{"num_key_value_heads": 3, "intermediate_size": 1024, "norm": "rmsnorm", "attn_scale": 0.0884, "extras": ["some layers without positions", "local attention windows", "value embeddings", "learned residual scales", "capped logits"], "init": "normal", "init_std_qkv": 0.035, "init_std_o": 0.0, "lr_head": 0.00717, "decay_fraction": 0.764, "max_seq_len": 1024}
Each number is 200 + 20 x the weight over its row's rms, rounded and kept within 0 to 999. Layers, rows and columns count from 0. The size before them is the row's rms in percent of the matrix's.

# layer 3 MLP up, 1024x384, rms 0.0876, rows 874-892, columns 0-127
098,157,190,138,185,180,211,203,195,220,216,184,210,185,231,184,181,230,224,202,197,209,187,231,193,223,192,231,185,215,210,203,189,189,234,186,208,191,184,172,206,191,214,226,218,200,191,237,167,169,203,204,176,209,187,215,173,202,213,183,205,203,203,251,228,214,221,210,172,200,214,201,205,204,195,215,175,202,173,216,181,195,168,189,196,173,163,166,181,177,235,191,187,225,208,181,219,176,177,205,209,192,226,231,195,176,237,194,215,182,215,224,219,189,212,186,201,178,201,209,189,171,178,199,202,174,200,220,201
103,234,233,186,209,191,194,237,203,215,225,223,199,203,175,190,182,186,219,187,209,182,224,219,204,200,213,200,188,218,160,222,190,235,178,217,209,197,218,197,189,208,232,210,206,239,217,226,198,196,198,191,231,223,180,173,183,203,218,194,197,242,177,208,217,193,188,207,206,237,205,197,212,223,220,169,181,215,195,194,244,184,206,242,210,211,199,213,193,221,189,200,234,221,181,215,196,175,202,233,212,182,165,218,210,210,210,215,203,187,190,196,187,222,207,240,236,199,186,206,159,209,202,190,169,189,200,250,195
104,182,183,206,192,213,200,214,160,183,190,208,187,196,188,192,207,187,193,168,203,218,211,186,215,190,212,183,209,214,208,201,215,202,220,211,223,224,234,241,193,198,185,232,179,203,156,198,173,156,178,231,212,234,236,204,182,185,184,195,225,190,187,216,181,243,201,140,240,183,202,215,179,161,220,219,193,210,207,216,192,191,197,188,184,180,208,207,211,183,221,164,203,181,206,163,189,217,221,231,200,226,186,204,196,209,209,195,181,208,204,222,205,236,189,226,207,211,202,166,186,185,187,215,187,232,213,188,212
097,217,194,185,229,164,170,202,199,209,168,195,218,170,239,178,226,221,214,140,203,174,197,198,195,176,190,206,182,205,185,177,197,223,157,221,206,190,195,208,184,238,189,234,209,200,179,197,203,161,198,234,193,194,188,198,196,191,180,202,175,188,217,206,176,200,214,212,203,170,181,199,191,193,203,186,176,215,184,167,189,197,195,234,185,214,182,164,209,191,206,173,214,194,184,213,181,195,186,173,226,199,179,207,202,176,226,202,244,184,198,196,214,186,187,231,206,197,216,221,234,154,224,239,206,206,180,191,211
100,200,211,209,174,206,193,192,202,218,230,187,206,182,201,229,180,142,219,217,186,180,155,185,198,162,196,184,205,193,205,163,188,193,218,237,208,212,197,175,221,206,173,228,199,216,187,193,200,200,182,177,192,215,171,193,213,208,182,197,225,240,158,166,207,219,162,204,223,199,178,187,193,207,174,166,188,201,212,198,152,181,206,216,215,184,216,179,195,208,221,176,196,201,210,158,198,200,214,186,201,190,165,243,234,214,221,184,211,183,259,187,183,156,202,192,188,217,198,183,156,157,198,201,210,196,215,208,222
100,217,185,218,207,177,161,177,214,181,226,225,206,222,201,228,158,190,203,191,186,187,209,214,222,193,214,198,199,166,197,160,181,246,200,189,199,202,156,187,220,175,226,198,224,188,204,208,243,198,207,208,174,183,212,164,202,182,214,205,218,222,204,222,214,182,172,260,180,203,195,223,153,191,169,184,171,219,171,222,220,201,203,184,229,181,190,185,234,203,233,188,204,169,205,204,144,174,150,218,242,183,200,220,186,181,212,199,212,151,206,194,211,250,184,217,194,237,187,214,195,204,205,212,231,211,254,222,203
108,214,215,173,185,182,188,201,208,174,183,210,205,205,199,224,209,191,169,206,172,209,252,182,200,181,203,192,194,214,206,180,212,206,220,207,190,233,224,191,235,213,170,210,210,221,204,191,199,197,199,246,234,178,191,240,183,208,226,216,212,214,204,200,213,156,200,229,200,206,168,218,217,165,203,173,226,194,193,219,182,175,218,196,235,175,193,154,184,180,149,193,220,189,172,249,176,190,155,204,214,161,212,184,178,180,198,218,220,221,213,189,201,203,203,229,209,196,189,209,196,210,206,205,196,236,207,196,196
093,210,214,199,201,163,198,216,186,182,195,222,201,190,190,235,217,188,175,201,209,175,207,195,166,211,194,199,163,200,212,182,216,219,197,218,221,212,235,161,173,176,202,215,193,178,183,190,203,208,193,214,191,191,201,182,180,165,235,204,219,218,213,182,185,176,227,184,196,232,196,180,189,214,164,189,184,223,213,184,195,188,232,201,204,203,236,160,182,215,214,215,182,198,186,188,191,208,201,215,241,218,188,167,229,211,169,226,192,246,201,208,205,210,211,237,181,215,202,250,218,204,192,179,180,187,201,196,207
102,202,223,203,193,185,216,217,201,195,208,167,202,209,184,240,193,211,218,212,246,216,194,218,230,206,159,216,188,187,232,182,193,214,232,212,194,185,174,208,142,196,198,209,211,228,180,238,213,198,156,192,195,202,217,209,217,205,206,209,177,227,179,218,236,199,193,175,232,187,169,235,197,166,218,176,177,193,185,216,231,186,222,209,198,202,214,193,182,199,174,203,196,195,203,173,193,233,186,183,177,168,243,198,230,172,182,194,208,212,180,200,186,196,209,211,180,205,204,169,209,223,205,209,175,172,199,179,206
091,216,228,253,198,210,206,241,222,214,215,198,207,188,193,175,242,215,179,201,146,183,196,178,182,214,223,206,215,224,192,189,185,177,205,202,164,209,181,209,198,164,238,178,195,189,162,180,211,177,194,187,202,190,193,228,162,210,169,235,197,190,199,187,181,218,218,205,203,208,204,196,207,192,208,163,177,177,209,185,199,186,202,209,227,197,193,185,215,199,182,189,226,201,206,205,213,162,232,196,185,198,188,219,222,206,219,201,201,220,174,185,229,219,207,197,240,183,215,190,207,166,198,219,198,187,195,195,192
110,165,183,182,216,194,236,200,222,196,203,187,184,209,166,191,226,189,158,237,169,160,182,200,202,192,184,200,184,220,217,231,229,220,214,205,194,215,197,192,229,206,221,184,214,189,193,213,204,187,206,218,204,180,211,182,244,153,231,219,233,194,211,224,252,195,185,206,186,219,188,167,240,192,204,240,199,222,182,184,192,256,218,233,216,205,216,245,197,231,184,187,213,176,250,191,203,185,201,201,210,195,192,212,218,230,194,178,185,219,182,170,197,193,231,203,223,222,164,196,217,179,178,207,207,181,204,193,193
097,196,198,232,213,180,226,195,201,205,222,175,208,193,215,168,210,193,229,183,197,183,225,198,170,178,217,188,179,190,180,209,188,205,200,198,207,175,207,207,194,207,228,231,202,182,204,143,172,237,204,190,220,206,177,175,189,202,219,228,195,239,181,185,192,192,190,179,192,218,180,199,179,173,161,181,186,196,180,194,181,198,209,190,206,214,169,190,155,170,218,196,211,215,194,193,212,199,178,189,189,211,224,200,204,202,241,226,214,212,216,208,200,185,242,178,178,188,217,189,199,226,208,186,203,204,196,241,215
103,165,166,205,193,182,216,223,203,182,212,228,198,223,203,201,216,155,182,167,214,220,239,213,202,199,200,173,213,194,196,187,192,212,200,209,169,202,222,214,193,210,224,166,161,187,182,192,242,212,227,192,202,201,201,243,219,225,220,204,242,192,202,221,210,196,233,227,221,188,172,203,164,262,188,199,190,200,206,195,225,160,154,192,214,189,180,217,196,182,203,185,184,216,195,191,193,217,189,195,242,174,197,198,176,220,200,187,181,194,177,174,184,216,180,195,168,183,172,178,177,182,251,188,167,208,185,209,177
104,265,230,208,206,189,227,172,222,158,178,192,169,222,193,176,203,226,185,227,181,220,200,179,232,173,201,184,213,193,240,186,217,219,201,183,202,198,173,195,199,211,195,224,224,191,197,185,205,178,181,201,199,209,204,208,161,183,170,202,193,262,195,201,198,192,206,195,220,210,217,199,171,171,186,199,184,203,205,212,217,173,171,206,223,162,179,225,186,179,198,219,157,182,176,203,199,184,173,211,223,164,177,230,196,200,156,177,187,181,208,167,228,226,236,183,181,197,140,184,226,217,190,185,213,193,161,204,186
116,202,192,184,236,190,218,179,188,234,179,155,188,210,230,212,184,204,196,177,196,204,187,204,200,222,191,185,221,202,226,173,215,213,172,215,175,230,208,225,182,210,127,183,189,202,169,173,233,227,190,217,176,183,178,188,213,224,222,187,214,189,208,222,223,201,205,205,210,180,195,188,202,224,195,183,215,181,227,218,234,205,219,207,216,182,191,176,150,242,219,204,229,240,166,180,215,231,211,224,189,192,228,236,203,210,271,223,208,207,179,225,196,179,216,227,194,177,203,217,158,214,212,220,221,221,174,203,195
097,216,219,156,191,178,195,214,194,223,187,205,179,197,191,191,220,169,228,207,185,218,233,161,195,187,201,220,180,194,202,222,191,191,222,181,214,170,175,169,204,195,190,192,185,205,223,199,218,211,213,207,217,193,212,198,200,205,200,228,204,193,192,203,220,192,187,193,154,174,190,229,172,202,176,210,206,220,198,190,172,200,211,213,162,202,164,173,208,204,184,190,189,222,204,206,194,231,192,188,204,194,207,195,211,251,262,165,187,203,220,210,168,205,177,225,185,194,184,219,203,210,226,175,220,240,213,154,198
109,182,215,173,204,207,234,188,216,210,210,181,211,214,160,240,205,208,219,208,216,234,188,223,198,205,177,157,219,143,207,212,155,200,183,174,191,198,182,202,204,209,196,200,191,211,214,166,196,194,191,217,220,223,235,197,205,220,218,200,164,198,200,238,234,180,202,203,233,165,233,231,182,215,217,194,237,213,218,179,230,194,189,210,200,203,176,189,198,217,198,239,215,200,246,179,202,219,202,172,204,193,192,208,200,158,188,210,190,209,202,185,218,196,178,202,170,204,189,217,198,176,189,230,175,185,213,214,202
093,189,236,207,190,172,228,224,196,217,211,178,194,174,155,191,173,201,215,197,193,189,236,149,197,173,230,159,214,187,193,255,215,203,221,214,194,197,212,204,207,218,175,204,214,190,175,194,202,195,177,232,201,173,215,216,192,161,201,172,177,179,186,189,168,235,216,207,196,225,205,192,208,155,228,215,177,178,186,213,229,230,190,186,200,218,237,200,185,224,257,227,186,176,178,172,189,233,197,146,214,203,193,173,217,199,217,194,218,181,208,186,198,170,192,214,226,249,187,185,183,204,206,206,201,209,209,215,194
102,230,200,206,189,155,211,181,152,212,195,202,228,197,255,199,193,236,240,183,193,229,203,217,184,173,182,185,199,179,175,197,178,226,196,232,197,182,186,180,167,224,194,199,218,246,204,193,197,236,207,178,173,217,206,197,223,219,198,195,193,189,185,200,189,152,206,193,188,213,166,160,220,206,211,215,211,225,199,186,198,189,183,171,194,162,215,190,198,208,193,224,192,215,202,245,198,196,201,188,197,185,195,224,214,204,203,206,175,204,223,192,192,201,202,193,184,231,206,202,191,172,221,209,223,178,181,188,179
# layer 3 MLP down (transposed), 1024x384, rms 0.0966, rows 874-891, columns 0-127
097,200,138,209,175,182,215,215,182,231,197,230,201,241,210,206,204,211,167,208,190,226,177,172,186,193,187,225,210,191,190,204,189,225,193,157,209,207,176,201,209,194,196,218,192,198,193,223,211,242,213,185,184,216,218,232,213,206,201,223,212,216,229,145,220,208,191,185,180,224,182,194,209,233,206,188,185,200,206,161,198,196,184,214,194,187,239,174,226,194,186,196,203,195,224,219,186,171,199,189,156,183,173,228,188,203,205,197,217,189,245,197,218,207,208,207,194,203,214,183,194,210,194,197,220,228,243,223,205
096,188,194,212,199,205,241,192,237,191,206,185,208,184,164,180,225,203,240,199,140,206,245,193,192,221,187,200,181,225,187,226,223,184,212,200,195,215,210,183,207,232,187,175,191,207,219,211,195,201,186,166,180,170,189,183,193,191,227,202,237,181,217,197,167,196,221,215,210,213,216,171,205,244,232,256,187,224,188,193,169,184,210,188,190,177,228,187,221,190,210,177,212,187,227,222,196,186,205,211,164,230,207,210,223,213,200,213,222,183,200,174,195,207,192,192,187,171,206,190,193,215,223,194,159,217,206,201,173
104,199,200,191,232,182,208,207,181,217,207,188,197,207,232,171,231,205,181,183,224,187,200,212,199,191,166,247,177,205,208,249,233,230,202,205,196,227,198,211,178,198,189,201,181,180,198,202,228,198,189,223,192,203,197,233,209,215,188,218,194,204,226,216,229,193,194,205,224,177,203,223,234,162,192,195,219,218,165,201,198,194,218,180,187,198,200,184,237,165,202,198,228,172,188,193,214,223,234,203,183,202,147,215,194,177,238,186,197,236,199,209,185,191,192,228,198,180,192,202,192,196,198,184,203,177,212,230,190
095,215,185,213,198,230,152,207,233,214,184,161,198,164,224,198,177,198,190,192,250,180,221,197,191,242,173,225,182,173,193,163,186,230,193,182,212,185,193,212,174,205,190,205,190,219,207,189,177,211,221,223,230,178,198,225,196,197,186,176,174,195,193,198,188,201,186,199,237,217,196,226,189,185,210,209,200,169,211,185,165,234,199,225,202,224,207,228,226,164,176,193,225,190,203,152,193,197,194,201,183,219,194,202,214,169,174,212,199,192,170,195,170,224,239,218,195,209,179,208,196,164,207,176,186,210,214,199,194
102,210,194,203,154,222,220,203,194,173,211,193,236,228,185,198,224,207,202,211,224,209,193,184,194,219,168,205,175,211,202,180,153,172,203,176,231,198,243,197,181,181,219,238,234,202,207,206,231,227,198,179,212,197,194,195,215,194,165,198,196,189,225,212,188,207,234,189,220,159,248,185,200,187,159,205,214,176,212,159,205,183,228,217,187,204,228,209,213,200,216,171,141,176,162,186,215,215,184,219,190,223,211,217,180,205,158,188,211,214,198,192,198,232,201,189,196,166,218,201,192,212,212,205,208,198,176,181,223
099,194,202,187,231,189,193,192,179,171,188,207,187,187,222,209,205,214,206,212,251,189,228,230,197,201,177,211,196,202,173,224,230,214,193,212,202,207,233,208,211,177,170,240,207,197,192,235,199,206,188,204,187,199,198,203,184,150,167,207,195,150,220,171,199,210,207,196,183,199,204,237,217,208,231,210,227,228,228,219,200,235,201,177,227,174,190,182,172,195,242,233,220,187,192,204,191,204,157,181,215,199,180,187,196,197,179,180,187,197,207,190,179,217,188,180,189,192,174,205,177,219,193,167,193,180,181,212,197
108,209,177,202,185,202,219,231,217,210,202,215,171,143,211,211,210,200,204,204,172,183,181,183,203,205,179,177,181,189,196,180,183,197,141,157,158,185,175,240,157,209,192,196,195,162,191,198,217,224,164,190,228,184,191,152,250,184,187,210,222,202,191,223,204,206,170,205,199,195,222,177,202,196,187,200,242,164,187,204,175,201,133,194,229,205,188,188,234,196,176,212,197,236,223,230,182,233,210,198,172,202,204,193,205,224,209,232,220,216,223,173,201,200,203,212,189,207,199,202,209,159,202,215,180,219,229,204,148
098,182,205,222,249,167,201,199,228,195,171,215,184,172,155,185,213,232,210,223,221,228,205,233,205,238,234,188,196,199,182,206,192,207,184,195,214,223,199,184,196,211,192,235,201,212,247,220,205,190,174,203,193,229,173,184,171,215,213,165,204,184,212,213,191,196,165,186,205,216,238,197,216,178,171,206,195,205,175,206,200,187,207,187,181,221,208,197,168,175,183,190,153,176,194,240,204,225,176,218,200,164,207,202,166,211,197,167,176,212,243,216,209,192,216,198,231,217,225,208,177,204,203,214,199,214,183,215,233
102,225,222,203,155,206,216,192,187,222,166,181,194,170,181,219,221,163,194,187,187,194,193,171,172,193,241,207,184,228,183,220,185,206,194,220,211,201,228,202,196,193,217,192,204,206,235,187,200,192,230,153,205,194,201,201,158,185,204,209,226,166,191,177,173,238,213,198,175,214,196,236,243,217,188,175,203,197,169,196,207,249,229,222,206,209,201,159,206,194,202,211,211,194,189,188,233,172,176,201,247,218,194,172,166,223,179,192,173,207,197,182,193,231,175,217,183,177,189,204,185,179,230,210,235,203,166,224,167
099,172,236,211,196,206,229,144,197,203,186,201,193,179,251,208,198,206,188,174,216,218,241,227,222,216,187,205,179,173,179,177,192,218,219,205,175,181,159,215,210,193,218,209,189,206,184,196,197,207,178,245,236,189,188,234,201,168,195,249,210,208,173,201,216,196,212,177,197,200,206,193,177,211,202,192,210,203,212,224,214,215,223,195,198,182,218,215,203,200,193,189,209,167,185,162,181,217,191,176,196,198,205,178,201,187,191,186,168,232,237,203,182,194,212,183,197,210,214,208,207,210,191,205,221,202,220,207,208
109,200,188,214,183,205,222,190,171,215,225,207,186,191,173,192,182,215,158,176,183,160,202,220,241,196,213,240,216,203,226,211,194,206,194,178,171,221,201,188,176,212,183,180,214,179,228,216,201,180,183,176,213,200,233,191,159,198,183,211,236,215,201,178,200,186,219,224,217,210,203,171,197,192,201,200,204,194,172,175,202,212,192,225,212,194,157,211,199,165,219,211,172,185,205,169,215,223,204,220,232,159,208,228,192,152,184,197,202,203,215,212,171,208,200,179,193,191,220,219,206,215,217,190,190,188,163,194,229
100,180,214,203,218,189,200,185,203,225,213,196,238,192,209,221,228,211,172,204,197,221,198,198,197,203,220,205,178,219,206,247,181,203,188,188,261,199,161,183,219,194,180,202,209,205,207,153,183,184,187,206,195,166,156,215,211,220,208,224,167,209,190,186,232,207,222,192,195,199,163,205,182,186,177,169,191,225,201,191,190,191,203,204,195,214,214,188,180,192,213,227,209,188,211,207,241,214,231,185,186,179,205,225,207,208,233,209,198,225,217,208,192,198,211,191,171,197,213,177,225,234,206,159,227,174,192,197,188
104,184,224,216,234,217,197,193,255,211,195,203,201,166,207,213,200,198,179,148,167,238,161,201,214,188,177,211,205,232,197,188,235,226,189,204,209,176,189,209,188,202,214,181,179,195,218,207,186,207,210,168,202,198,191,209,181,239,188,202,208,198,208,241,204,183,183,200,186,249,188,215,190,203,171,184,190,187,232,196,230,203,206,199,177,218,251,174,169,226,204,205,160,235,174,175,191,186,172,221,187,221,185,172,212,232,156,173,186,186,231,213,204,185,226,227,190,214,157,192,208,192,199,214,217,189,229,204,179
103,182,210,198,206,230,214,198,236,186,162,231,209,209,180,224,213,131,178,210,169,217,152,210,220,161,168,185,212,176,227,195,155,226,202,209,179,227,189,210,201,204,181,206,179,167,199,188,178,162,239,200,211,203,223,209,217,215,184,211,216,199,206,227,174,224,202,247,205,192,215,193,209,191,210,185,221,177,234,165,181,156,219,228,192,155,228,194,193,201,220,227,181,209,173,214,200,234,171,212,213,194,174,224,175,169,184,207,209,200,213,186,214,230,244,199,228,183,199,197,206,210,176,201,208,222,186,175,175
109,196,191,200,205,223,181,215,192,175,227,195,195,176,215,209,217,239,178,225,147,157,200,161,187,228,197,217,204,194,169,174,198,200,197,200,159,183,186,199,205,188,184,152,178,215,192,207,190,230,170,199,180,190,202,187,214,218,194,161,206,198,180,196,228,209,219,204,215,168,245,206,196,217,195,198,205,216,215,253,231,202,197,176,200,192,205,188,199,203,205,236,182,227,170,200,192,200,161,177,165,208,218,176,168,200,242,217,197,186,219,237,219,201,175,220,194,189,192,191,203,234,203,200,174,208,174,183,164
095,147,187,215,192,200,230,215,176,211,196,207,207,202,183,167,166,196,200,239,219,209,175,207,237,159,172,203,188,231,180,174,213,217,213,190,240,223,177,160,190,216,188,180,177,199,206,223,197,208,168,176,229,231,190,219,195,192,218,156,193,222,211,266,221,197,193,166,197,234,214,189,197,156,195,195,193,175,199,172,184,165,135,177,184,234,203,192,208,249,164,195,212,191,178,197,220,178,227,189,205,200,172,210,209,181,195,210,207,188,222,187,166,185,198,222,207,256,199,190,194,198,168,179,200,183,197,220,205
100,196,219,176,194,164,224,179,209,206,170,197,226,195,162,212,195,193,225,234,167,223,201,214,156,203,233,205,197,160,191,238,193,221,228,167,224,203,216,187,230,233,233,171,208,180,232,156,203,199,224,193,180,187,195,183,212,230,196,199,236,177,223,177,152,195,235,213,206,186,182,206,208,226,190,228,203,179,216,185,197,199,191,196,188,198,205,170,210,175,173,175,206,222,244,218,236,210,198,175,195,210,204,195,224,204,196,181,163,168,209,226,179,184,186,194,202,199,174,210,185,200,181,201,214,192,184,182,217
096,176,211,266,194,162,204,212,218,241,221,226,271,135,203,196,203,215,225,187,223,174,201,200,191,207,254,203,174,216,186,201,188,195,193,209,229,208,243,217,227,210,187,185,188,209,194,182,219,206,205,205,185,189,201,209,202,205,211,200,176,233,197,166,198,185,204,205,212,220,178,173,214,175,194,183,207,191,184,161,165,212,158,199,184,188,189,211,205,216,234,193,185,175,198,211,174,192,209,203,181,220,186,166,189,199,189,230,220,185,202,192,192,189,199,178,196,218,179,219,207,211,229,230,214,208,217,233,203
# layer 3 MLP gate, 1024x384, rms 0.0898, rows 875-892, columns 0-127
105,213,194,174,227,160,203,185,184,176,218,204,223,210,220,222,208,146,234,191,233,194,197,219,286,185,195,241,195,216,145,188,223,213,165,229,185,200,198,214,200,200,220,197,189,236,198,199,219,172,207,174,186,218,187,179,196,208,203,173,188,188,155,221,206,227,178,227,190,218,195,189,180,207,198,197,147,222,187,235,195,199,217,238,199,236,196,233,202,223,158,222,184,190,188,171,209,186,226,251,207,170,162,222,189,249,201,214,186,182,199,230,219,188,202,197,212,195,202,200,186,205,196,202,185,216,200,194,204
105,211,222,188,174,186,165,190,185,201,146,186,214,199,168,215,191,235,173,207,204,198,223,223,198,235,197,196,213,191,195,169,212,201,187,193,204,199,208,196,179,181,214,184,193,194,183,188,228,187,253,209,241,193,200,227,242,209,191,171,208,187,176,188,224,201,210,178,193,206,192,187,208,201,199,204,160,193,208,153,223,167,155,149,215,189,201,242,230,210,184,199,211,213,213,184,204,222,219,218,220,180,209,236,235,176,212,196,215,163,198,217,213,187,207,158,234,196,210,171,197,192,178,207,223,180,234,222,166
097,231,199,195,176,195,149,173,200,210,189,250,214,160,209,196,200,227,179,219,185,165,181,202,179,205,215,187,197,205,197,213,169,221,168,196,208,224,185,180,197,190,192,215,208,233,212,170,234,214,186,210,209,182,178,172,212,214,199,199,205,242,197,202,204,172,191,201,222,169,171,232,177,172,211,181,215,205,216,204,181,183,220,179,210,189,191,231,224,219,184,206,204,176,219,179,211,211,182,227,207,213,203,257,200,187,220,216,210,216,185,189,201,190,199,225,218,195,167,220,192,164,211,191,182,240,209,242,237
101,157,216,193,189,195,206,225,189,189,195,198,249,194,198,214,223,169,205,228,206,174,199,196,189,189,201,224,199,187,205,153,176,185,212,206,216,178,192,210,220,206,197,198,191,226,177,204,188,209,210,231,179,198,154,183,184,208,186,187,192,228,182,193,254,192,195,212,185,201,177,189,200,210,223,202,169,203,195,190,198,189,213,219,211,186,201,187,212,180,196,225,190,206,195,172,213,164,201,183,192,211,159,200,197,210,182,158,197,188,290,199,199,163,185,220,184,202,201,207,189,201,198,221,223,264,201,198,203
102,195,182,172,181,204,231,205,179,196,207,160,192,166,218,202,218,208,189,204,199,193,191,178,181,203,186,187,227,180,221,198,194,198,203,232,196,217,193,218,180,214,171,191,175,217,210,190,149,186,197,202,204,223,220,228,141,220,177,185,197,191,200,188,199,197,222,191,180,244,193,210,205,217,210,223,163,181,210,231,199,220,247,181,186,226,154,189,185,213,216,225,180,204,217,220,201,183,216,189,209,211,210,213,211,174,232,201,211,192,197,193,195,144,195,191,252,184,207,200,211,177,175,225,189,225,171,220,200
107,202,178,245,168,203,193,203,193,208,207,161,186,210,151,208,195,199,217,201,218,191,226,195,161,206,202,180,193,177,198,173,195,170,215,207,182,210,227,180,184,190,188,208,219,194,227,225,196,220,204,180,179,215,209,235,186,264,205,181,179,230,185,176,206,196,214,189,178,206,201,194,211,198,190,208,209,220,213,195,212,155,176,185,207,200,200,198,216,181,214,182,199,185,227,182,215,189,218,229,256,224,242,202,191,169,230,195,224,191,195,218,195,237,193,179,240,183,197,221,225,207,200,210,184,196,164,197,240
105,197,183,206,188,215,197,203,171,181,178,181,185,208,204,167,183,206,192,171,239,229,220,188,215,208,147,227,186,203,206,219,212,244,190,204,195,164,215,202,189,222,157,212,172,225,187,169,206,198,207,219,230,211,198,152,190,256,180,196,210,209,198,177,217,178,221,171,211,193,204,235,222,201,199,174,202,184,179,187,230,219,218,202,188,182,199,222,186,180,201,230,148,201,180,213,193,196,214,214,197,188,184,213,226,204,181,213,215,205,218,199,213,206,157,205,212,191,182,217,198,198,165,208,196,199,216,177,207
098,193,186,204,209,219,200,215,205,193,203,192,205,210,160,231,217,152,162,201,185,221,199,206,202,205,245,226,207,201,182,212,239,200,219,230,220,224,174,198,229,202,190,189,214,218,197,197,215,194,198,188,190,200,210,194,176,167,196,196,195,148,217,191,175,221,236,167,188,209,171,172,180,222,180,206,195,213,192,191,213,220,239,199,191,219,204,198,180,182,148,252,157,205,218,153,215,209,146,213,217,206,189,195,213,218,175,226,190,200,220,211,205,219,176,199,216,202,231,226,207,176,199,181,214,228,198,200,216
098,208,224,204,165,212,197,175,215,208,203,190,198,173,203,212,212,177,205,216,248,197,195,174,220,232,195,206,218,206,181,230,203,200,193,202,230,217,233,193,190,215,176,169,218,179,179,240,199,213,226,192,182,222,209,197,179,180,223,178,216,219,197,204,210,185,171,169,182,161,209,210,217,200,191,233,230,202,224,175,229,189,163,227,180,190,185,207,197,186,217,217,175,209,186,240,208,216,180,189,193,209,211,145,179,172,218,204,203,205,180,198,180,199,208,229,176,231,221,183,157,185,200,214,212,198,212,170,204
112,222,249,206,219,232,152,202,177,183,201,204,222,179,245,197,190,217,225,201,212,216,208,163,215,186,205,187,207,175,135,194,213,192,215,171,243,207,223,196,201,185,223,202,221,228,204,197,230,214,213,186,172,200,182,209,181,237,174,183,190,208,211,158,185,217,215,197,230,208,231,238,176,216,204,180,220,182,207,218,240,165,206,201,177,197,223,178,218,176,225,194,165,233,177,216,203,205,190,218,210,184,168,179,199,149,177,219,210,174,191,232,211,227,196,186,200,192,222,217,195,183,186,181,197,138,201,222,213
097,204,185,181,159,204,169,202,194,215,180,202,208,217,189,239,202,207,193,189,229,192,216,198,183,190,188,187,193,183,193,203,217,199,204,182,211,236,186,207,216,169,200,216,194,212,180,203,211,195,186,209,169,174,198,211,210,195,204,202,189,173,191,206,158,206,240,192,186,189,186,182,189,210,212,195,204,189,182,182,234,208,168,229,192,203,219,231,215,174,211,140,181,208,201,202,183,194,166,193,213,210,182,198,186,206,157,231,225,202,227,172,188,229,218,184,221,218,196,207,222,174,216,169,185,252,237,164,184
104,207,190,181,207,238,184,233,170,175,187,184,188,191,197,238,189,248,207,184,173,205,229,178,165,209,193,198,191,205,196,190,229,186,248,185,174,203,248,190,188,154,226,207,225,199,213,194,238,188,202,221,172,206,192,197,165,213,181,214,189,212,193,201,164,199,162,158,184,198,205,171,222,166,219,211,164,216,197,219,190,204,209,192,207,205,141,187,189,220,205,268,180,175,185,214,199,198,213,209,201,210,238,203,208,210,228,219,175,209,192,200,190,177,187,210,178,169,190,199,202,229,213,217,242,232,203,168,217
100,183,186,180,231,216,234,222,176,197,217,192,196,204,207,192,215,186,225,168,247,164,204,182,216,249,228,206,219,202,202,193,182,173,195,192,225,199,209,218,185,184,205,173,267,221,191,175,184,209,177,228,177,161,195,191,173,182,177,189,207,178,206,204,184,187,208,188,197,196,211,196,191,201,207,213,223,170,194,204,192,210,184,202,215,209,153,173,233,205,217,210,186,253,196,208,209,181,218,228,213,236,221,171,196,200,206,219,160,205,238,180,171,164,173,222,196,210,195,211,179,221,222,218,214,150,189,178,192
109,213,197,208,215,186,131,226,202,170,179,210,228,171,200,192,215,196,216,226,210,219,228,187,223,186,186,237,171,232,198,213,215,193,217,204,211,180,228,154,214,181,234,226,216,208,185,203,192,166,211,198,213,222,221,237,213,200,196,194,192,194,215,182,187,228,191,193,212,224,172,169,196,187,199,195,203,170,181,198,208,204,167,177,194,219,210,224,233,200,212,184,194,229,256,218,185,198,192,185,189,200,194,212,182,160,179,203,201,196,214,196,233,213,186,191,202,224,181,174,231,195,207,178,215,166,198,192,213
101,247,196,208,235,172,176,210,206,202,209,216,184,194,226,200,217,211,213,213,207,241,214,216,189,185,202,190,181,198,177,192,221,209,226,177,209,193,190,201,215,207,169,174,205,199,221,188,167,192,195,199,194,219,207,198,195,203,213,230,220,207,172,211,202,213,195,196,182,201,194,219,220,205,201,201,197,220,177,227,210,168,226,206,237,205,183,228,192,224,203,215,197,238,234,200,194,204,216,203,149,202,213,218,192,214,212,158,199,197,193,251,191,208,220,230,197,180,203,193,189,206,221,239,211,204,255,200,213
109,186,185,201,190,202,165,240,189,201,215,194,179,192,233,187,180,201,227,209,195,175,166,201,227,210,206,179,197,206,200,190,172,220,200,201,205,184,187,161,210,235,198,176,194,203,197,201,207,195,208,169,189,199,178,192,220,186,183,202,225,227,170,225,191,175,205,195,187,209,179,226,195,224,226,180,189,223,216,197,205,194,209,218,202,206,190,209,224,206,175,253,180,226,198,167,232,217,212,207,183,246,231,211,193,221,203,162,213,209,193,224,206,198,193,210,220,227,201,231,160,196,205,228,198,222,199,232,207
092,198,251,215,186,189,237,215,235,205,226,193,189,195,175,194,156,202,208,198,198,186,209,168,224,191,236,147,202,197,198,244,203,199,209,198,176,192,201,214,209,231,191,200,210,172,204,201,197,195,205,239,184,179,225,217,203,176,190,204,165,219,207,189,174,201,217,189,216,224,207,187,198,197,218,200,192,192,178,210,209,196,187,214,197,181,225,212,195,207,249,239,203,183,172,177,189,227,192,181,195,206,202,176,218,180,221,174,232,171,222,190,216,181,156,199,213,213,165,217,189,226,189,194,189,197,228,217,198
099,212,218,163,196,183,207,205,215,207,186,238,183,193,192,198,204,200,197,223,222,196,167,225,182,204,202,206,186,217,213,200,181,201,192,224,180,232,200,212,197,209,206,206,201,222,155,223,191,202,176,276,212,234,242,199,210,230,141,197,192,205,243,206,190,221,218,199,227,199,221,214,209,222,198,219,226,226,214,180,173,193,179,198,192,217,226,219,205,224,186,188,204,164,193,234,181,189,197,191,226,222,185,228,233,232,226,189,257,217,228,162,179,192,172,204,228,187,235,202,190,177,194,234,159,178,208,226,178